python train.py --n_kv_head=3 --norm="layernorm" --positions="rope" --attn_scale=0.177
Each number is 128 + 24 x the weight over its row's rms, rounded and kept within 0 to 255. Layers, rows and columns count from 0. Numbers have three digits each. The size before them is the row's rms in percent of the matrix's.

# down: layer 10 MLP down (transposed), 384x96, rms 0.134, rows 87-215, columns 0-47
# up: layer 10 MLP up, 384x96, rms 0.145, rows 88-215, columns 0-47
down87 100:148091147116147112114128093113167140083175120127163122093149141120173136102150134100099103145147107107087118155149169116102152119117133159150123
up88 090:131131115103094110105163151164141110120164111074129128119070090117127111119138140109156146102082090114181135119166112125128116156096126170125096
down88 086:140086183142122155116107101088101142148105111118144131099153148096140147128147150144119136150190182138134143123124094139094136127153114104104121
up89 091:116136122129142098097147148170142110184091129099146127121141101096092084174156155092129106137105119131169121152082126116132115101096138114130119
down89 086:134125139125132148127125114142105113092167113140130136133093117157142130120111131156135145171161158103118093093159166133132142147134120163108104
up90 106:136160108136108081124125098129120101135131115107137157152135135103192093162118154159148141123096099116141101120125109137110130116113150124114168
down90 109:124094146148128119117049126094152138119098109142131149076138127135143120130159159122102131088149142182165121134126150117154144128090140125134118
up91 106:097161137109137144104101115090133119131174131104064142128136143123131119137087089138106158161117097101125159141133157130124098151128139146098182
down91 093:158141134099139096138140144130118143139122143128112125116128101133138104122125126117133133096142162125162098081109112144147096116112076117161095
up92 097:112124169135163122140162145140117135119155147127064117121145147146146098173174135129114081158091134102127134132118136156102143112121126072080138
down92 092:126098074089131083113099088129129098155081124153106126143148145151128130089106134154162160131159119150133130160151100151140102141155168124141154
up93 098:157147147155130139098103097134126109129150089152134101090115137112118157152132074126152117159137139122153085105129124138102079127103135111139135
down93 099:106135088109063123130128116125148121131135162091116141158161111112171132122135135125129095118095110113127186108119123155159123113156095130139124
up94 108:150145161112155110108173138101162150126133156127093134093134118133151066109149105159156120143105101117185090125135140143110152142147131085138141
down94 105:131116110126144155122132093142121084106129100137179101078144119152134113136133151181109128126125143123085111124109131090126154154163119130145153
up95 092:138137150176126163129131153133129128159112123132103136128124132149123125155139115134118147136130107160162130125112205137163104100098137161088111
down95 092:163155127102152155158142120122133121090137135124136140107126138062079151111159132129077105131110107139089122093157102107149157139158139098167137
up96 090:153151166166115123120135122109154124142133149136132152108121097130105110148089163091156133109087148081125134177145097152107108106102157155116126
down96 089:135149079136154111166133146159094121165128105088123114124124101126168093123150103177121120134153140142139130072136150161121169133102123101146131
up97 088:155138134166144159104140112102154122093144150150132156138153129141132104165127115142154113077105118102126136112151109101058108136122184157091137
down97 085:118114124107119073109118130145146150149172100127141132113077186100141076136131158108108163152164127173116162109086108135165105106119131132168129
up98 090:127124103178181138077125140158163094120117115116160133157119115126128123130102110111153159169138122102146133145127149124115112125128122110137113
down98 085:129037175135140135128143154096147147108131086141127079128142123100132093130141145175126143142109127160140105113141116134142129142118104136131163
up99 110:107164135111158091142125173113137134144193122096091165116105102107152097095124148136140152138111092133138110159153136101095087143107126133096170
down99 101:100151091123102196137121162147074129131060117087147126143122111133101127149155136111139117160090093143119106129114130143149156094152135114141152
up100 097:132098148147133129121111121102129118122148127138120112116125126129107116131151148128111125146159120062126135124101086100127133158108124127084142
down100 099:137150089147133134119109118120147132119119144121138128122135139126160130135130118129127122138105145157091127131120161146113140123128146116160085
up101 097:171140104144131125128130153122138126136141175154112150139145111096139137154080077087123159119150123145121136115122104134130127118118134077087109
down101 092:119084180083132141120116139109097156150140088135121153136130127141092163114118136156157116123157138086146103159129139115105124131151102140116161
up102 101:117164108150167089119120158161158142150137115086156145118143164086087141188116148110173129134084099115115133144123145131151109116142156122113120
down102 100:131091132105078117131134101117181135117102072162130092153101142165140150103121087140144121116147132151102113105085134120095117122091084132116110
up103 089:139124147109164112081104141141119072175090121102116159120182151169172127146117176121115126140118095162100131120121097174141092108145102109101145
down103 087:105114122136139144143104121132127140057180134136120120137114122049108141163138111148139100095118113081188101141169149123106164129134149152176127
up104 103:152145129093081131102138150138130123121110124108110151138089132103129100117076099187087182137118152133114100173152141171090157126125156091143156
down104 103:136113140112094136155132121164087169123126147117150112118075162122156111141122145169129100112119122119124144123154116115113111127114131134119127
up105 089:144101143156115095128127117129107085159104136119118114117130126113127117144182162139089111120159151169107152135122116116092145183164142124109190
down105 087:124153130151144155099127134149108157117154139143117143156130114188146132106101073127151143099100107088150111111104127133114143082107108100154094
up106 098:121141096137169113172138125162151115146141110089143142124160102110157090147077150201123138101131096145145090163116094144149127148135142096103142
down106 087:122115157110115168103133128116153152111135107142128095090137130127184096144154147107153139148115103136104105144113142086084158128139145134154106
up107 107:082144133131140155135091181118136092098133122150128113110132113103104132139142096125127125174070096164161099158128125104099122156141116126097121
down107 111:148144158148137157100136096160145137181153154165149084103162122160136107094118112108150106171089152094098139091144143108159063112102180130142088
up108 093:130128104117129169081152110119124125105109153109136130139126150165096128127159156142184127128105098124120131114111146144132135196100175091141159
down108 089:132128171151142099143128100118124146161147093152114106102123139081207099133100139107110145124154177139131126137134140130142089116125103164102103
up109 089:134133136143141099191124140128155129115131123099104138100148120119076086105101132130199128220118136108144130128134109146127133121189143152143114
down109 085:078131113133142138109136142141099146140122117176143094165121136147206110088142123099100122077089132118116121152168145099130121132152085109117153
up110 100:114121190132118131100151129155109129114164118118073157132129094121119114161144121165156160157105102143142121150148131190095124149101150103118123
down110 094:142042128140112109148104140144154144088126153163154125114117145138085137156123156122093104105127123145071101113158132100148137137139086120099112
up111 103:160150180164102111176138117101105141113130170130124117140102128136097129173129093118100156128074091139116137147147155153135124125094149125115149
down111 110:131160134125128138091124100124148157147104099146127104124152136097144136103156123134090117123091181141122149106177095141118125123143100138129114
up112 090:128093122124191139105116080108112113182131120131088155140134130138146141146154136126136120100131120147128126162124145133136128112149085119138074
down112 084:146105099123096085122134151142153128086136149112109143145117131126060118121118128141127161154140124074106131115117102149127148145129154104138161
up113 093:110135139147133129122117113155170114136153141159123088108132095126063147143100115131125108145125120062118092150145097135123150096097084096153134
down113 086:137099130107132132120120096070138126149130156128121120132143131146198138136111113142154141170106155161109185137105144182111087118146184135160127
up114 098:103166114160115134103167140133150144142125132115105144124166134150079114136082088130150107133077111141105128131138117139107101106115125104142167
down114 088:121135160099176160116113105126102157162143101145140079140107121098155078108126172124108092150196149111131123098111150118161125128117139151153102
up115 119:128123143118158120132155172122166073118115146101097112109106118146093124142146106111109110127122141087161144108098184129107115161135111135096141
down115 124:127067121067126095159107118136156152141092125109084110135115087130099152126108136127119065122135123120135131078099150152144144156156140125111147
up116 096:137138164141104105134194116130106122135117138125151116073077128122096111115125124155108144150111138099139152132166097127124153141133158165160107
down116 113:163200153122106146126127135094125096106189124110156104119119170131122129157119155150196113146123132142099116128128091132174105130130130183161111
up117 112:149164132140137110082123164151143158121114154134135132114133080085130114170111123099170152134069159086161119124130129137096120109141107131123117
down117 122:118145154135149119139161139080099146134116129148146115090126093074142129139109127112126106118096153167138129129092160123169089133122131148134159
up118 108:144118155120112112094118144112125098150145132114062138119101164137098137120110147117125177146095100060191122141095153148132139117129113114112149
down118 099:131141121144141102149127112191139125104107119134132140130157160102148150149122161142098132148112122109116108086163086129108128053128132159118121
up119 101:152128144104136110149129155126149120145116135131080160121059157112134161141120117137102132141083149098133128123151139133110126162117164117066143
down119 106:109123152142129147123123150138103130120175111125143085112147117143121095139130145114143113113149115134107101096104157103113145134129098111170148
up120 110:145168121109102076115154156156108117155152149108146129108141124111099098169149139139141108115137106113143135143107126154082125127111152162151110
down120 122:142104119115144135128129150125116111155107077106111140116099113164149120116132076162124182170122145113150111138090166113156139149120177103146103
up121 104:104163147139115121101151106131182087109150146135139093122145109099094108142117131120176129105094123130114117165129121124095088124121128150112158
down121 108:146183146126121112080134103156098139156147169173167065168149146100098133118135143109150112118128154170102143108112119122124121117137148145152132
up122 096:177103143091151121100175133108092085095137134125160106159129079151125095147114089130131115109158194089115145147125107148078132133131146120109107
down122 090:099081134124096174129095096143131154134103102103099145133107157094132156150154151132128128147122085113146137136143120092181114131134132119106136
up123 107:111140135116124143140090137137129108110129178122106155075074131138093150153131102113124136128110107101136152152168155158102096183140152153094124
down123 117:113150143076130113115122120125143122165128096154101121156112127122144178126138169148097134102134164150127071148097140114131139096081149178152116
up124 092:100124166109116085102113130155129131145130102124114085083116157119136107105137134139167117148111118099111113122086112137112086166132177111127143
down124 088:146112123146169155120128087100103136116142148137174141108159137116137161098108139124150096104137136162108119125153125106106148106153105115079171
up125 088:103163122157175072118122101093100105150119149108135182092152145109119120123107129122118108122112119142157100112144160134088095154151120119107138
down125 082:130160149087086128110096100142148090109119126133090134152114119181126115116128117147161135144123098094103171122127132121174107131140155155153085
up126 094:138154109102172090106130163105161136192100145090147145141130106131074127126122094117147158135118098128140140151145133121142098168074123122144131
down126 086:100116144111125147128110133145141149101126091160105137119116188100149131196120138110102098131115118177142115153128150102137132139134093111111113
up127 095:132151131150150124114164130132100128094139128116114154121126147151140117140103149128107155118108151121171162124158108161144093118096154154107136
down127 096:135153103127106118131109117113160105165132075119158126139095110142081150068127112138091139156165100140147126122125142136119091166111119146127102
up128 092:154172097147073088129170148113149105132167131134125148131129109114129116121143119140124125121090095141160146132107112129113142114136128136125124
down128 091:099111202139122147106123131103138107144107093143139120156118146117138102097119146108125117138123124093181156126145119126108115113115136106136143
up129 104:168112132142176129198100136120122128147164137129093184134124134133121094135163109158119155156066128115141106110121142143137113147127128108072141
down129 104:134111134156115127121117108146151153121129134085093098132138118155112171118104147090104125116135113106099122126167087112117158130137167138183143
up130 102:108134108132135141133142176123080099112137117145163167100098101108148107131113147176120136146116120105160115131159105143087118160101187151134156
down130 102:100189119155124129096132144152134126150127108123098123138133118171099102104163142059122101051110114130150128122123147142157092091092105170121106
up131 111:100128115120165097100156149123164086110144118124141188118106131157125134152137144140101118115105101125142130126156130149144118110089123125114129
down131 106:143125174143152129128116126145131162115161103133127138121105134125129120158110116135149109156139119149168157145085096153153109120103107128113107
up132 088:125081155121133111119158160127105112136133109118149110140124106139130144124103130143169187145160106071119116119131111134091086111070156133143161
down132 086:120119089114130137156132148179136104085126144135097128072106104121097117172116129123132125154133093152108110137178156141111156115123104072177101
up133 096:077157099160134173170134154130145117123091133097104138117106112150147148146141130149100097185146125129156082170116118176128105111148146153103098
down133 098:170115137110143134103136075120127141045154161129113122159135095095122136128137183124139096148135144108115136128138087110121098119148138143148142
up134 091:164151167116136148144117129099156153127148137175118124133135094159118108146126129165145102110119154105102164100099113122094133103133144125123159
down134 086:104112128144098168127121083160102155061063139120144136106107134128146141155147120140127169177120131156082127144142161136140154110115141135125146
up135 104:111147128118102150087134175123149153116159114119148161126093120102133114135097097098087137138110113166116123144150147125121107130091101146090169
down135 106:132144101107124178147126149112105115121104170116103134107168087100134160152161153140159142143110123123146145143099101139162158157125106115161091
up136 098:113128161194125133104131111063131109121132154151125151123141128087118068174110101095138158096084127140115144137169138144118105155094085123098141
down136 093:131109113123135114116137104137140117109139121123103122116139118165192133101150147101127146178123141113139123175128169129148112148096159166152124
up137 122:116167169129117110091120134132142099114165151100069135101149118095130135141112146118169157122131094124120154117154142143123124127137123101091130
down137 120:130158112109145152095103158133155163065141131111111103130153121134147075122114161131154090120134115124105135116156142159140168096112150179140127
up138 095:118138166114148107132170161068144113146139134092142128168090145106116114147101123127115123125140075133108140087122174078146091146128113129158121
down138 092:111116120134147118136132157168109120113154136130079137127180147142119088142093129141156122126109171093154104113184122148124151114133129135056120
up139 094:097175091114102114115125146108129103193178141068152100112113106099116107167149111120108145136132114158157116172135119187120131164113115105124121
down139 095:160068139082067107111123126162163160100133113136119110146132106114154105152074117117173146102139096125111103118140154113129138126146156134138120
up140 108:088168119163106107103123137156149110111142138102131156124128134123106127146136116111114126139100103148107103156120126123112107154108121139140169
down140 110:130147107124137148130115153152074131119145162129151137139129138134104119132163170082129112127107131165104142141122098094113128107126133159112118
up141 106:137155136107187098116134126133125116147132150111134118139148062087095109122113132123125115125126116110170118095104137160108129147074163082144166
down141 146:143156106122120126116156176117132105104110146105100175127105124081110124146137143143051119084126083144146151121078123123148141151130155128162126
up142 098:102117158116127119097162150176123090150191147116103156120079125111130124158070136140140150126112106135117136139141174133097113133101083088114114
down142 096:112131132121156122101141151157122135136103081132149080129116145093082118130138094166150096137166109138159131140137083111141157095119117135139144
up143 104:121116149150129123129175169122127163159128166117124092067122141113121136159117147134127144116123126128134125135139122128112149125111141149167110
down143 103:138134138156168125129148143147141140116141078118156082104119087130115133147107179137176151142116134136100132143143168108118104098131113127110141
up144 095:154133177111156135147133157100130155156124111158096117121164062126103091129112128153118099103132115136141146162121126123143098152168144163118150
down144 091:151104124140135141144148129163113085093146135111136128140096151164166135125155148125153150192116133128127121091121169117120170114094151135127121
up145 095:078156127148144112127122159166118139132163147104130137099122122133108114173125166171137108148116148123133160131126133130090110141095117163128089
down145 098:103162136124152125127126140148075128153112052115132132153140094102137117107127127127143154135147089095140101109131131166150139108116159118152136
up146 108:092156129132119077077171185111143122123134155121113184089113145109108131151084119125138164123141103117165161142137132118134108175099114108087151
down146 100:110141143151149172120118146182088141149076095146112130144123135135190097137174097112151109121074113115099181112094133142131120113126133147101171
up147 095:060164143182128122120076112118142100143134203143106137123162129107140096142145121136114135156106118101123146126127129147115117154086138101096168
down147 090:129088119128153109154133101092133112202136108125131131115102101148117156072109140127130099099130130121138127142134151150149113154149114145110136
up148 099:112108101133146166144132144155115155122110123145134099111162101128128094147163114113172163122130131100113111133111138135110113145129130087170155
down148 102:125125134127107106119138112105170087128118119139117138115092156143129139154093166128077093144121119137139139120126116140126151087143130158127106
up149 102:102094182122141146156160117123130125114131150100111137112098085154135091115138115131138183137111153142131095132112121133098141110090164115112106
down149 094:162056115111109127101105113138077145133118131164143128141109167141128126130123144118090131123133098081077139135143150093119134150146134162151147
up150 118:138137162125128115126148149116134109130164143085131132139085072102088108171083132127134163123136140108142151105129162172110102147108167122109133
down150 121:117095100129072130096140163099109152120139084149170133132130137111144159133102159117151176161156100131146116101132180133164113123127139124136106
up151 102:080132098122122114124135124126143103158127132096145119118157091066135158150089116113140146167103102154150096114128157146117094158150132120140139
down151 099:133112095147146175145130099144100147130119108147152109181144126156123121148108110132146137099125150165136122102130107104113127132135113109148167
up152 096:149129120137130122107133165097159103127156138141138114118112150113116128155110128174118121136128118147161125142116156111092099089142096093132096
down152 095:100157092127176107140134147146122176107127111141162054129112141154130159068174145116091146133154127115142138116117137116144092150157143143126133
up153 105:110137143095119147092096106115107125169092104118133108125152133139117098133081150133134087120159152135102108125080115162091093144135102132092162
down153 094:150095136146141101145148114147162114081180157147124142111128137092120162137136128117122141131115126102140119117164135089139149118098182119163110
up154 102:127164140122127142123092124125133103140175157124112102103101096128119126151113140146134138113132126085140146083127145152133120161114126076109140
down154 095:148080083142095160121120154098123137126138104147150135101115158130133111133144129142133091080146170145131044122153141171131132124118085146094147
up155 108:107193124187107092123140146155148130150161134108117113102127125105139151109178112140116193138108083102139143141124151162136103144075128095110130
down155 110:103138109141101127141143123142186166136164068166115126142105128094109168137159139153112101092112148089116124136123117096083083143125131128133114
up156 106:072181136130122121129137170122166128124115112133123086102108149138095153144150104140098130129101109100175135117146144137115111133101133110104109
down156 106:142120128135090184122148104150126160089086115124153137116147099165128165099109132135155149129131112126092147138111154122137114150154093116140154
up157 086:146127138132136156158181118119120133134131123168127091095162154168116086141099127147141129146133157128175156129151119119111119082115133138122120
down157 079:160128116124128110148109151155103124119097154128114138192091098141151114098150089161105150119099126096086100132098137131153127125115167135167118
up158 094:129100178126114132134125137129106085122106159102089156115145135143144110125134128128165149143149131112140126153080139117115098148127166129106134
down158 102:163165084137112123142132117122150158111158150131142110115130101144140099172106147161089146104093110142086067122135125115159193125119088150136103
up159 094:117118127142119093140141117132146133139125112099112111152135107105120141097116066116134162137083130088177083180135130144119070104086103116168142
down159 093:132124107111176158118098131123107134088147151066111156104128131122158116171145115140153154165099111155147141095109176133138110123125141106153116
up160 105:115149112145134120099173127118117099149116149103185077113129129110109098152129085165122111122130113143133135141133131109113097132155125167178159
down160 125:155132131137133108144131154150092096145144090119122149095119099178109107120151097129159136125114110104186128182081153138143117112129137119155099
up161 100:096159109142155158100129109104117108129182195100121143114115143130109137121091165094086126097125144140140105150130185097123128131144139118133141
down161 091:167140160131116136122126082119089120140084152111122134095122171165119133144128116099127101150094170109116130085121147127136136131121137141140115
up162 099:109167096168150128127164152119132171132122139129154099119116140138109151155106114108158102134107143134154115120106128130126110085133140178108115
down162 102:135120126145170130166145139150100088122150158121165072138141166155105167114099117109138095144116097183102156091135141109151130102118098148120119
up163 097:132130130132135134117133140141138139146120177142147151123077174150114097130084104093097114134097115162199158120141120157127083121102102174110106
down163 098:134140162089094139137148153114082162096121106101109141082093124119131119123133126135193112116171102108156136160112107159120175118136146142140154
up164 082:083120139135173160082126107113108133121086095151144108167134110123123139128142134129127111122131099153097088180100159109140122123150137125123184
down164 081:171109127136083112126140118091170129105182168143109124136143125157155102138099094136129151175134133100114140061116128147132118152108136173141096
up165 097:102136156160109134158122144088139101137115131141103106061147077139102116121118072123141123145150133099127123130126137168172113112112111133133112
down165 105:110158116143153101149112150147124112124107156110144070120097162107191152151107171124102121161112130168115146129108150152117103131131136152145139
up166 109:123180158140170114086110106107145104157192138088137133124146127113086149112097139124156122154137160104135104153107137140118074127126133131130145
down166 109:073197087149105120151120131131175100132082145154119117131126113161150150138122077150120130101120092148155143163142160153144111092148120128149102
up167 114:073151121158143133137166164141113103157137151156083116081123115127124114153118099150176182125121095126125089114127143105112141118164139105150143
down167 110:118191103151144134103123119118156159156101151113149120143134115138120161130108119094094106147148126128084120137148111109130079165097124106121131
up168 096:127121122137164128138156124101113157148077156070075111113167106132129106123121117145144115144144135143146109115108114141084118172127156130112152
down168 098:103152183132156092130127123131150113070165108137174131125121152131124111141137137103108118119103099116141158186117149118169114124151136115147114
up169 084:093102153162143123139116159130144105143136110146138133112090143126142159158129140130153135107153146082134095113130184139101148140152173146169128
down169 081:169065117137103134140197139121131144115102156116134147167102134123147101084122122112157137119121119133127108109084121156101119116113091134128164
up170 094:148118163151124106117107157138114127134163144087172132112116126144105137144120124117164143132086097135084080129103133118119090137123110103107154
down170 095:125116155134172125133126115121172116161109141138140100114169127132156120138112173121138103137137126131187117118082119109121144106130168161163091
up171 097:121134124119115142096124119108151107139140147119133109127128113139134101142107117146161109149110150150142138115094180150138125101131126127159188
down171 087:135090137141081135112088125193149109153114106107120141138132118094112128096123091107136112102150144116098156135144142150110078135147134175102141
up172 093:146093169164131108147152134154116127096136142145108104145120119122121125175080158111147157163088124106144120153097177130138113169118157080105161
down172 090:164168100114151126152151126132146135137134094116119115141164122157151038081140103140121126087129108141139140098145087178117108103108081181114093
up173 094:115107174165165127099099109101166136103180163153168135149149134103148142141135077141149144098096104119155133093088168139069098116132115141125131
down173 093:165022060111162163111119121115098119167096109150135130137118120133103133168113139129144115128126163144135097135109114141165095128105141125142137
up174 114:103140136144155137142187159078150143152100130105099130165103131115090111122102101139115141128103089097106137148177161103114132103118176126143112
down174 128:162199109138107092147136131139158146149141123129123103128123099128132130164151116124175128127144142104108117117144143143125135103136124141125099
up175 096:129158146147129112137095152148154142140114169124117126185125142130106127138157158171169136124102099106156106107117158144042145124155099120129093
down175 095:108118158115114112132143166085176106113106097114117123134149086112157135128161145146118132139149123129090144152125121147177128157137127080152125
up176 105:126131173128170138146182127155157131152109159124085115094098096128129127130129090154092127150122100072141112150097124159172112136161115123129112
down176 110:156114136137147127115135126085176180131146126116117131167150098088166174105112162091075088115080169140119137123165103122172138113132150135102135
up177 111:104130160097134126131116196138153093109165150085088146084115124122144091134121146138109139138097118089165130161159138152123096112144113115115109
down177 112:179130138124169129162147106092113198137126135128129116171142125152116145109131130073131101132169106140110117157112139123106116138121157123131084
up178 111:115155125133126144132111122062161114177157114101102127136123131121125101144122140176142105166117106107173101081117142170104158119144112099119100
down178 122:070125123092141176137109134086143106119127136106101139116127133167132134129140166147096104131153092095128127112105103143118143128149165143119127
up179 115:130136130130186057142146160149126130134150189109123135103109099110130106119142086121119148154106127132152116136130122155126124141163130127134109
down179 110:101158143147114102089135098103116108167132160159114117142117152127156126154109087104123107131092161160097111144149138112155123118097153119137141
up180 095:123155109126095085149114123108116111130180140115129140138102117129139089143145139154094182142085112140132127150134120158105143106096095182111150
down180 097:085133097119116141115097122120117108124100147107117168127105114101151133195145132111157136152096124127157144164144114122102120120140141155131115
up181 107:113122109113120138115129088122167108116069143139132156106110123106110111154109168136114100149127120103100066173120134147112135133111111148133133
down181 098:125111168126136097121093129135090140166178100130116111144134133171133136115146116130150176146121132123141156097136115139120083124119110125111118
up182 109:122146165144135145153170117167149145105120173129102101146126147093085128125099101126158155148134126105122137159146092120104093149147143120158183
down182 130:120136113126106138149121098132126124117165169096124128128128191095138134106125112100106080096132157176102170075131060109152086133157103120130101
up183 097:118112162127138102199146150131095122154107104172104127099123122133126119112172124104113145137143153088073138118161134117080137175126196110102152
down183 096:103139136137159145097136142122118129071098140095125141151119179136148153161080098112121130096106109087156150131108148126129118103124080140164135
up184 110:068128119169100125122148116101144143153144154101120116107113157101113109139068097155127131133119093131128157122157128137147122122071141160102116
down184 114:150126107098163098110132109133139108133170139130114128084121113127138105127114109151121129117115136133187118149116096171120096110120099144100124
up185 110:100134132160153071127138146111109157132130144122151181139123142125110065139146116163138147195143108138181130105118111149126104148102159105125120
down185 115:098111116140147097084128148172122168099104123166165077080113140132120130164131108145136149170130114145152118156158110118139105133131084170110100
up186 096:130202121143121114130136115129106130121188149156106152144119136111123109118131085115128109155144138084148138137146105116059122178164129101138098
down186 096:124190118144122103123139112177079141139115135144143122105114121094159135101152140127098147130111099130089147087116126156103120094177140131166111
up187 102:156150105140155111139135133124117147134124173138107145135121189110108129130142116192140121113082129115123081112147114111111085131133135151124089
down187 095:116122161115111130137123125146084115113101125141149128123106134152154202146127136129164179150125111156141100133113103108126136111129119133134152
up188 099:112133154152137134135150108134124123152118135162072113123129119133129111159126118110152121148128123164140139155081154154111110114102114094117112
down188 090:097116073084156077127126147123117142116123119148146138120176142126091119104130097172131134087150141138111099123128108144121132136147155081133139
up189 103:110159138106166081122154110105139116120119161155124155106131124141129131143115089133125147130098133094198089119076098113135102135139072101092134
down189 097:137186153157124135107121090115150124125138143116149082132125152134097096162134098112122108140144161091095106134132122113121112134164170091134117
up190 109:062126110149157111142143195099145104117113138149105132122102087089108095167114134154119145151123140079136118161127147130107130130123127138107140
down190 113:111094101124182119090138133127170161146128064141145110151125129170126118088153095131157101090115132137153120150105133099106121121124173157148158
up191 091:151125179113098141094131125163146092142158132095127113109118166144162128136124092125144110118135139101112154083115120111123115133117172149132114
down191 086:113116121127134120129154115111114145113116108145143144116157151074064164138127161131111113109120112137155076162139133120078128149107101123114151
up192 112:083168170127135131124145150144131109148142152097127130157102128100149128157125101125128153155101092118162144087090137167092115108120143135096129
down192 120:112165140120112091149115116162132127145130121124172165128103145120096128096122130126071149130156135137149105091131144131118099118070111156155106
up193 087:108176167126141145124107111110141118116145130080115119099093126130132150148093143157132130116126100132103134137129138157151101150127117118130157
down193 083:140113079148103093164132133105131130144133126189129131096158108117101116145151136126146119131139161112084076107163145140137149124074135136145127
up194 118:127183133155091078101133160158106109134159154138130166129120127122087125154129126123119115118112120115152130128089161112114119113135140199068104
down194 130:122131150090124140130114156105114089146124105063146155161131167120127165115173143160085157170154144162119132102142140122139119090158137122119117
up195 096:129124158116130186079114103132074146139121120124119124100101145104132141134098120149150114120129114108137101149105120123156110133094141130135171
down195 093:173137077136120094165138134118180110125136143120136137131118101163102114132142146119101127165152146173092170088128143162142140121108153109104109
up196 106:144175153150103142113139196144121132163162116130104128113088110100146134118107076106117140132128111125123140124151154189125099131121148102083109
down196 100:112108111135088110162161101150078174105144088148129147116103125143137160148122120140144173142112125110144131122124132141153177149134078119106156
up197 088:181117117118125145111127079170099141115114109124112147087162146151169148112085100169105102121152144108083141122138131135121090129109087160123142
down197 080:096119139154115130130108139124105150159134124140140136119105115122056149147173167094144151145129117144158130159117092121119121139131179085141159
up198 098:152143158124138117124121141118130096134157136138112130134154128124136093125078144111123135143138096158138156142129160167157127132119118125111145
down198 084:116106137125122153129126151175137140120123133134121139093113125126123105152158140127173084110120097095124128154102165155123142164159144111157174
up199 083:163099135142162104122114112115126146124072119148123115121135128104085090110190060130116086163129118125087102138152140143138100107108164141117125
down199 081:092113122130117140131113128148155105121164144133093126169129156119154141172098141145138145126123128131110147096140137137125085104161132126122106
up200 097:143145130182141135129113128133133144128139133115133134160114123108113153097099099148140129142106115122129132108133141141119132102112166127148187
down200 089:127155086098119098131163109115114120173118080144070118140142123183147077117149126133098158128129159180102093138126120135156105140121089128138108
up201 098:135143164144114142141157162105150135166095110135118135130129126111134100131121087115101151097132120137097117204155113112083109122138154162082155
down201 092:108132064166132127124136148127114149092143165136125143111124117065133150170142153122147116115124128135107146116078152104113139118119130095185128
up202 100:090160178124110098158138130108099098161163152123155105165125066118103125170127108150104125103157142134092158160114095145096105122085162131147114
down202 109:154158143187163136095131143159146139102138133119115127089137139124141086125130141094155142130119197102137105131112081133149121137145132151126131
up203 089:118148130134159180123154082182135091094121163094082134121142129099085142131105110108132124120143113120151072153126118136127128119081138150136169
down203 087:163108147107135112087103144089124131175141128147149119128089136111190114103155150123143121113103148171110151129088124134122081114140153121130107
up204 089:152112124170158134098162165121116157169082111126111143112132149174134134163102130078149103142154116139110101138134122134116142099103117134083133
down204 090:107123170083093128149095126141134102091143124124126122159130128066132155119165155161127170092110147127129105138115147129122098157152129133151101
up205 110:129199104155086128112154151115116118102171150133087113145107128109134124168146141186140161133128096109112106110119145148125098121139157097095104
down205 116:141146133131119117107125105175116143131159123139165142147098182105165155119150104137140088144154098113130087139138154178170082139109130115115097
up206 094:162130122108136146134121097110088144137124172156137146144136138118121086134100162171103147141108112123150142112144073101095138100140139088147102
down206 097:110145166135144127130133156146128104092114082128108106134118159123098160111186131163145110159132144121124146188123179099135100164121143158148137
up207 097:120154124163121118091145140129156123136095178108148147114128153110089096150094104079113153140119084123119128134071153129094136107131123146153110
down207 094:125066129119110160143081178129131138124152110177129142162118126168149146078119115121119120113141107139127120084154092133132124144111130099156087
up208 090:100110126165091132139126106164144138142134120153111118107132121164132139121140155152136118109090097110100119107118179102134100133121119163097096
down208 083:169061137097173148118136126115054137106146109134148119112148134096092131129156117138142138140160132102133143124118075159101141136102151125173140
up209 086:127110109139142122136137130132097105133167163149133165101087157154151166133157164125071130150143102142147156120137145096097125138110110114103105
down209 089:112124163100090149142124129143171142127071103133100108119148089178093131112093106158168143084096143095138125133097089127141133149122116161143142
up210 110:126130172140126148131159128142128077175116190147102115171073146125079135165143104092121116127155130120112144117113138129120107112127159133159114
down210 110:164132176114132136089127087114123149214125144119111123086166135130142120101127088105128125134112149167119114128113064146097138132161097160149136
up211 119:116151163149135144143161139083135141111117113156114103126090104077107119146112120171125151144077110148110172140165138169146123106101144133123152
down211 134:158148108127144139124133123166124158104145124113137081105119095133084154109107138124172111161134116148115109122178137110164178117100107133159144
up212 085:124087158131138158117163113079158172127099106151162112177144133093058159123143122125158123125145096097144128150124123116125139133140156167125123
down212 082:141105091115135105123137136152105109189112150081107129122136129167178133133132115129128154180100131148083147104108159145176078105127124111148098
up213 096:127134132164166115104149132126174123170139152129122110137148087123116135093135099117164102150118103148136106085127150137148143129165157119119126
down213 090:134120132139085143103093126178090143122099135136131119103153139129164131103100151134150123090161162146107122128139110135137111123164119139092175
up214 118:102134142139134144099158139110136103138106134109140134131142111127130093137079139136146188112112142106163133115101155140099139098122151116128184
down214 136:142171114111133103118119125161161141164119116153152122149118114117121140136119104095122168138111126149081110153131121121133122119126127097115102
up215 094:167124148160164149108131146171110114124119102156128081132152136134154136151127117067115121141064102154115142112146097110119148149097173123179140
down215 092:131129116111096121155139134084130155135094126104167181145118081149120103100142120168101158066155159120102099138123118131144126138174070126110163